From a checkpoint of a small transformer trained on Wikipedia: MLP 1024 ReLU.
Each number is 128 + 32 x the weight over its row's rms, rounded and kept within 0 to 255. Layers, rows and columns count from 0. Numbers have three digits each. The size before them is the row's rms in percent of the matrix's.

# layer 2 MLP up, 1024x512, rms 0.0248, rows 903-952, columns 0-63
100:126114089132166159136106104139185096130094129165138108139059135079127122096080158135124127128085119144126115142125094134085151134133160134108113124098128123165193158132079211091113094079143135
094:125121145156117100159128107144114135148107107126147146136140128086095111123168138173166150136145093162146114169120117118107115140097145171123109164098107102088093112158130131118131184104142168
120:123110127103119206196118098111106147113190088172043166149154119096138124116159115123142108179135142159203171103086127132138169194145118134084172099108181072124109126152160128123125128160099182
101:150079153159133123138082107134121115168166163159105121126107119173091093128132144104155096158114121134103111129130179130101150112135150079068124151132134168081133096109152135132199139072152194
114:139135138082117131116147121155072109143146109159176126152115149147177166144156135153103111127159102135048152071136133120154088137155098117145192139128136128117137138128155140115126161183124076
106:039118097151155109165111118202066135170118127157104106124170132167059111129085059149207125112131123121123145076104118130102125081130158066169154198130136148160172111121157163061157141096183098
101:075115135122117158136142107189114101163129118129125135149137159132130117111101083121169215171145128166125129137087091123163145103154210153100156123086091176128138104142099116128151172159085060
103:098127161139149189152160130095104085119100111177117121103123152143116141086036186129108123106167148097197145215119139126117115187230139088106111110101161100133088137167125100132153071178080100
041:105106151150071088143139111143148140114144040127109085143169170119119115100086144091102132142120097185083192128101141132095121166088092100141065148124172085085136129135140115105145162154151145
119:106128106128122144171148132023093132055054090158078100174127138114104129116124120112161101198098150115104164128170101109134109174045123066118094124187103152145143153162156140118152113061081125
100:100052145142130094154152147168133213122178130143066150138182105098150131128101082129151137144164117126206129100137196120141170117148160148088163145149142159107151152137057139077122116055184187
101:177080145085142102177126127063085139107117103232100077149105104143096096138133074038134093148162065117098103148141131137138177138133133122160115072168165137173138158154087138107167093132147116
049:111070062126117126141065106148167132121164065156124149152185194100077109114134129131123095096154129108125207125121079151132162129090099099121154158162121085115149132129139160072148110149118110
115:102123166124122143178064123102092131191118115175059062128115153088150095155155121128166090143088126125170131168105183127108112123186100145118156144059184092115055108156154107114161141109143107
103:091144155158137188156107116141061131125128137143109127119102155110112145104128124120137152130135130191171164139125166158107081124112164126079102118053152056099145173098146111116170183164089090
033:122080126163102168158096092097126134125189088182107165087143153121095087088085046127137097139179116190135188094102108134064119165135133131157136148105125065082160159114102153104116098128078151
095:050077076116079168125114160119136125082120109150121109135123161159108105087106124115162123151187119168174153131109154156021095157110142120175139162118179123099135142170088160101180141131117078
115:168142110152111131165137120109105101116106130099097061151153111056089112124097113118125140107125092138097115129147117161112151113057160162098137138135161163127187140123118172094125076104107093
102:083144028094150107118077097156143060103106137144071169109156179141148103100170092100137088144150113122106161169100172123110087100131123137145140207130164159124094129124148107101110154129181158
104:155134129164104126100136132093163121180101112158167183172142173100072148139167129142145121142092130127057139093126097104094117110119094153122190150088147095134168114145100181141125137147102116
098:119139155129130107142107165177152166143137118114113162144077142136112122127116204151187146090124120147140086189114163122128112165168122162114124143174123135121081079135134134083131130090143151
091:113123181093120163136095090120191070157119151222127101116131154119154123131103116127119109141186113139110159158166073092118115160134155080167115122127180097145034141185122110121116135118169137
118:080131085169160105131148117156158151113103085179064101111114119131119146099137085071109123179160144130177129151164173122074160138161134073102141132118160157127140119101111110074096150124145135
111:114117085160104150071152126117150049131138156157087147128122156155098073145145146146089147164168124128092143152082108117052170173073090099094136163115147089161131109131111132102170107169118143
099:165095099076165107157119131140170130174128127160152210127093127123079142095121107149106147121091136125154179148084135068091108091200097107090120094121076135102039150206169145088172132121074104
113:116094122126148093202155139120127094075096115145148150104115100123147121196113122066044150123115134140111157144179121143108114187080174071143150147160125144077149127130122111089144228100167169
113:103136161182141217147137136080133142151127117142087173130091116058131166151092124145120125075145139135192085075143101116142158179084134090111141133115158098138192129134097131106199139114095131
102:080126145166064101124065092178122076134188127183106094149104147102100072150134064131148136123137099143135158114100154115071113074134150103156126143128114127085158186125135123100169101145161135
113:082102115067151084142116116046101164086137083125113147176144176085119148129142099147156117132128130105119232092106120130122115191064146125174118159077148098128088128078096131127142154160107124
107:112120064103146147118140146103085125123171114153123090130144164191173135106069144089130116099136119137075106122115153136092142108095147167164131114164101152027118157156181177056108167154166143
107:196116090109134175217143130085071123130127122110083105149117114100121101158096148137142127174131115133159151046158134146109177122152080150138164163127110089076084178137115122104133115116126123
092:099117127143157154142160113150118089125094117127129096109113161065139084200058152106094156141184111134144127164117112121133176103168158123148104118130160058123149152173134125118150127133072080
109:085106110134108161163159156138068131121120120123034167134117147153119121128124162121077148178085147108142168125161144124086116149183140119114096131092127087128171120152106125114136073119117087
109:137115147150124189154124098067147099095185093091167127141127126089129145167112179159130146125172127136115124151127077166101097113089143175107140092107073150133077112110080165102125098155162112
030:134107135139070160132118146145089176151132108148086123160098156163149129113158121115147138092113109178129202104119132161110133137174117074073142106137189048092189146129102132136132180121127140
125:163126112089130117145149094112108085124132101138093134151142150152119116186112120102102129167084096108132129111149167123100196142069106095093132133085131093060161113090117151053125111145145128
101:146065030103087132096068129150108191148100099142145165108119101159134108155057158067179161084171120098124129119136144133138156127145080160084116145138226145148173111079118122147163118081137196
093:113101107167128143146098135111118140109102107150119169121124126134188134150136111157132133088188129093180173161109114145179150135072135140114084167111133126134091173164171175106143197083103079
115:167162149118124128146144150121065174163127099083087128164133122110129159124122121079149123125139080119073106099145159119144163147130109038148174130101194161133166142156082147139171057147109111
125:123100091154125121130120134130141105064093143189188138153139166166108149139058233100102118127108094165060126091157123136118119135073122133087102123157167158152139142121128094145135111170083107
102:125089126213140116144145110203134117089085070116073111153147105116154135120111194101154133112122142135129149137160098131136115133164129112149114160127136149104083101168096149120192153100068122
100:130124156136117124117117121151140126148143129140107106119157163103162103177139122112146106153137107134201147129111157128160117106117106101117117158160135134158150136161099129121126146116159121
037:131101153134125138098105115164128132132119140169065162129164129142156142122066133107099125189108101126164141147116076180164196132137125096117193156093153079070153109134190138103097126138148169
043:125102116118085091146105143163117160101106085180106127110103141159166105143089115106091135163156094186117170085128113097126112137088152095102157158117146137134110167142142139128134099111141163
112:133140074068103085147116113135081148151112115119120176109122104131091099085083185081177093141123129171037121079143214094127145089125147092118129163110172142141232119137128103149159108186151111
039:085069137104147120175087116105123162125127115112087128141134097139110130109123109082121145180169120189104183099109138129123133114137111133188193135165100070121137098142142153107147138128123161
041:126129135117129188192096122125125141150156126186089137125169162119105080087100116126126105155166103098106187060092078167139142149134109115072212124124149074095129192154088123116120131127089164
101:073140105132123141101113125076079153128182153161082110161123103095114152095067167111137093118156113128097109047101173122120120116078117106105164171109156102120149125127156195126159072170087096
098:153050183098165156177117120111118189142172082186154169162086119174159093158156086097123102174106085184123128024144115123183109130188052155145117095088094088094084102107115103121096125137143159
036:082113098169073133093145098144109135121133141101092136105130120192105125086067100099105082149140084144146155098114129124127133163177064101129085156093183131091106137142118120106144128116130112
# layer 2 MLP down (transposed), 1024x512, rms 0.0252, rows 903-952, columns 0-63
094:191157068133093160096080128129138129124155157128112164177115128089119141119097141157070103176116147116125088116091079163116137160110078087151137137108146209139084117117114184117103123129101139
092:146101151120142223079126108201120108142149092135129093190144126108107127125134161102137184180105128132146115130143164149096111082162161115178128116116174088169122121177102094131102129156124142
125:138135095144111176104136135158134146127118121111193165153124093104112119113132109115078156082178144141108121098144145153133120145081114130130114171166124140093128142076149074146083177087142112
101:124183174139130100142162136133098160083086153097105145151112148111136139214113080149106157118137130142123153144103078102077149093169133136127070081103094138047138200124169173073127164210085163
127:142058140165137165121099137155117123113093117200119211131130141163124136112081139101091091114135117135164114142173203155102114135171162120121112150171145136197173129077138135099089141122144139
103:109110138065161173097160118143130176080176136117172162149133129138077149194151108156097125150107102112161138053150125118130084142131086124117125132180131099152234149096125127136072134160120141
101:174130132148109157107148118085123088125180100100138136165127110120094127169159110132127112188109134147112150161080134176108113076157104103101066123118151183130167203088116055149134146109056116
106:116110153155091131130064132125130211091112149048102170100127131088140122114166136123198133125148136142162125099050116135229111133100072158159160136068138139187131123101131188103051183118145113
033:110132157104125171103117143111140066132120095168169124182147087108108120088104112120108146084144104149176138161165108101107106150148114094132137084106142155129132152138130128179164122110179133
123:115136152090131120130133120183185140097125096094114156143127139130150143138109060178136142084095114128160110172136153091143117187085154093128103168142164124085107117194073128166083134067126169
098:093194089156106066123126120028175061163055180115150143174135104110099127114142152175139088110183129114142173135134148136078086126115117175150095183154131185151142106156064130168187165099083102
095:101104089104093114161035140126148158110163141113067127064126099056179136126179100126174104127144120103139174134090114152125135154091043148075136117153103139108147116095205127123158173041137130
043:101151155231091181174193091141104120084107102148115175147122124127216107100130083121162143113115122140192114122202099132131114101164082097138124113129080151072154166159178107095147132140101158
122:142178096105146094101167132136116132170126095128128209172115107207138114145095141122145160135172144126129186114107116142177119148115162055145133099090152114097178132169055188166124160118143192
106:112126127111181150210126134149110200092032088131128108159103103096117113154044147130208137178113122137110115103131127175103162140055168120127091041132158076137185171164137097181106162154132178
021:148136114147142037104171185160151109142127158148172122144129110106134136135123125149096113128117147116092088074133112104125103111141093181154131105174104148210103139123142100174161117098125110
090:166122094117123142153117136134078138152114169106100127110134154096108114123187112148099108126125139135179182102140143137141148140095092096155139167103086065110167103150086116131098194174126168
117:157136110095133178160135136129107205089085136106089117160130125156199092113131129136115138150136129145122116125137104119098135103194133123130133167101130076143126094191126120110111124106152118
095:142150139020124156101134125059136153047124152108145076152116143128132099088094142112105122135101133102084093136127133150169122172135107123116125155135162093186165129140102149110086134141094157
102:103151135141146122172128112132074082209165113138117121140131150161146093131123079106112160068113124124119092163131159136092182117085146041156134121141107145075106096167140120112178174137162112
094:135147135147124196150142125177116127132097149170123136164138098138085148188153096089137168134148135138087088192104106149118142098128125113135175071158151135089172146158118125179127135143131152
090:123143107108119075128114137094176172113188158102164129062149116176144129154157155160152116093144139114175098086112128131125091125108091123200074080072146157151197119130099090197090120138132131
120:113143159131134140179137129140114148097128143084175161091138125137107131112099171156121128048131127130107098192152128122155170149140111107146167110112077167155130119146124174141136125116075164
118:131102192149109157102154119169156127151159083073178146104115105152102127072067135114161154151113125130156146097140122137126105116147090167168124160077181090165127163178039077105098127072157133
100:128155209077114146092140126181103106075108094120151101149114154130178126130079128129103133161093131132141078129084088127150127117117103106116091103103067120159125196107173157132140100192043145
123:088148125180128078152134131104124110139185131123101151131124118116153119171143147110176118069120131128065072186114133154125152157063191119166134113089105142194161175113117138123132167113176116
114:115145127123111196155142128024128112151129167142165124141145164130148106157007085120125160113149132147149216099131087122076125097102112154148143202146143144171116166164114080154127111104091138
102:149177118100118122123131123136179174091152122107159073137155118086162118115130136137139102135093129121141154119154075080109117081115152136113164127149085138161124181090175122125089117109122071
119:107149167134121115118132124112145109151164116163120144148126140166155123116195162162181087199145110121098118133115125179110140093128160116143069145136167174151107089150133131160112146181146108
107:164106181113146179072122128148139140104094136130105146192138170172153144164134129177121116103089114137158092112143105138110149128117193199168123122151099068119128132076125086089115090173165109
114:142086190113091098156092089127072097113128139120066119202130199134117113142062116109122154128142127124108144101039134148107100103135099070061110149179132108070098170197126134106181079129216080
088:109126167127137115140133120140170180074097141163102115109126100075078136104112150169148100084098133139144097110134184148169104170139144108118119128155108191168053023163176180091136136175199140
110:147126134143157112108124119172132144093138123173126102167119178084138129102132101131164159109108143132126161108131108131138129179136174109190129142112109118112145144159137139143224164109109084
117:122090140134106149143135110158108143139214104139116159148125107137174114186129095159118095100112134120134157131101138100082120104215122144148135121116110090082150117145140160182120172097103139
019:151125119092128120113142135098173120125093126172135125136107102182123134118085200127040117186129108101138107144129176176153117105109169142115143114118127153159094089131138113099099134179054121
119:145099151157106096062140140096176138099152141106044121102118112153105117147093129150098165083079126119093133147117167164090141174121169201150167132092165108107199129158131079125089101169140096
104:189143089114104172120107131113090184135075091081163112144112098177122111076126169133193109079116134150147148176109127088164113100128130145129202174089181137105126067137101101095123109129076166
087:127149056122105161146131135105133097179159145104078057145143128132152146101169116145184123128121115127079102128121190082086193066108115175187194052103104096098177073137096091079149133137138169
124:160129111103135156070160132082141085069079134124141102128126136218113141090118145148196103086168135143173141083118122107150097111124099096107165086147131107159122159189130092148132114198142157
122:138172168102105129150127139137098125063160073135141152175115174148156140169146120143149125098060111116108057136156109151099102149139159149115132085015100062167132143156111162164095118120142084
103:092112125127150112074119116169139107115170131174134180178122158119150114101080153104163134165122121124154115195120185148121139143078186111143123115147149160094190088164142155140085112176075169
091:174087143132106132168229117130109141144147128163138164095136111104117093092129142124141151099141134095110140106116083061102095150088134169109114128135180113113112140149047155123125138135056093
025:189117180167100143158092167150199131175146160131185130047135127128095148176106146146131157077168186127108193126108134115076091076120163121172134106111128132161063172121151104106095112060108165
037:115066072130151074170110144117143104093142100134111094117126107152193123161117079126111095162121123122107199099204072173080184127170176105176106082123106144150143130121088157100149121104073140
117:153144106140136146099144138184115101085055070091186194152126115163153117137060132101122136179151118128125127123164155146091098129079108089108108111131166132102138128150053129130178069148132135
033:160087155160117125147157148105140149132198118125160096101166119116155142142086157152107120214134140138178112066126097173151136162181188152105127145152120108133149131179084124107122096161066087
037:111108127169116157112105141106176143107100111180196101093138114150174111100175109132142113122104123141128177105125131169184107100121117099154134103182098188136126150123093111120073111108099171
098:138062123160153133136107107137138099143053138128149102132146107160103097120151115105094174103120146141196076136081096133106122140119035207170144134133145128108053150191058130144145137111168094
095:136144105169120193162138122167097140085146150124139132159117091094161128164148141080133125151119127123121124128117089107203138083198136128108157106131093164143134139122082121178145088131172096
027:190164206116113129092135106156092158107131136072128134185095120118125143127181158127104128150113120121135117114140127120134166079102098147123144129206081131145100131143160146132157175188121200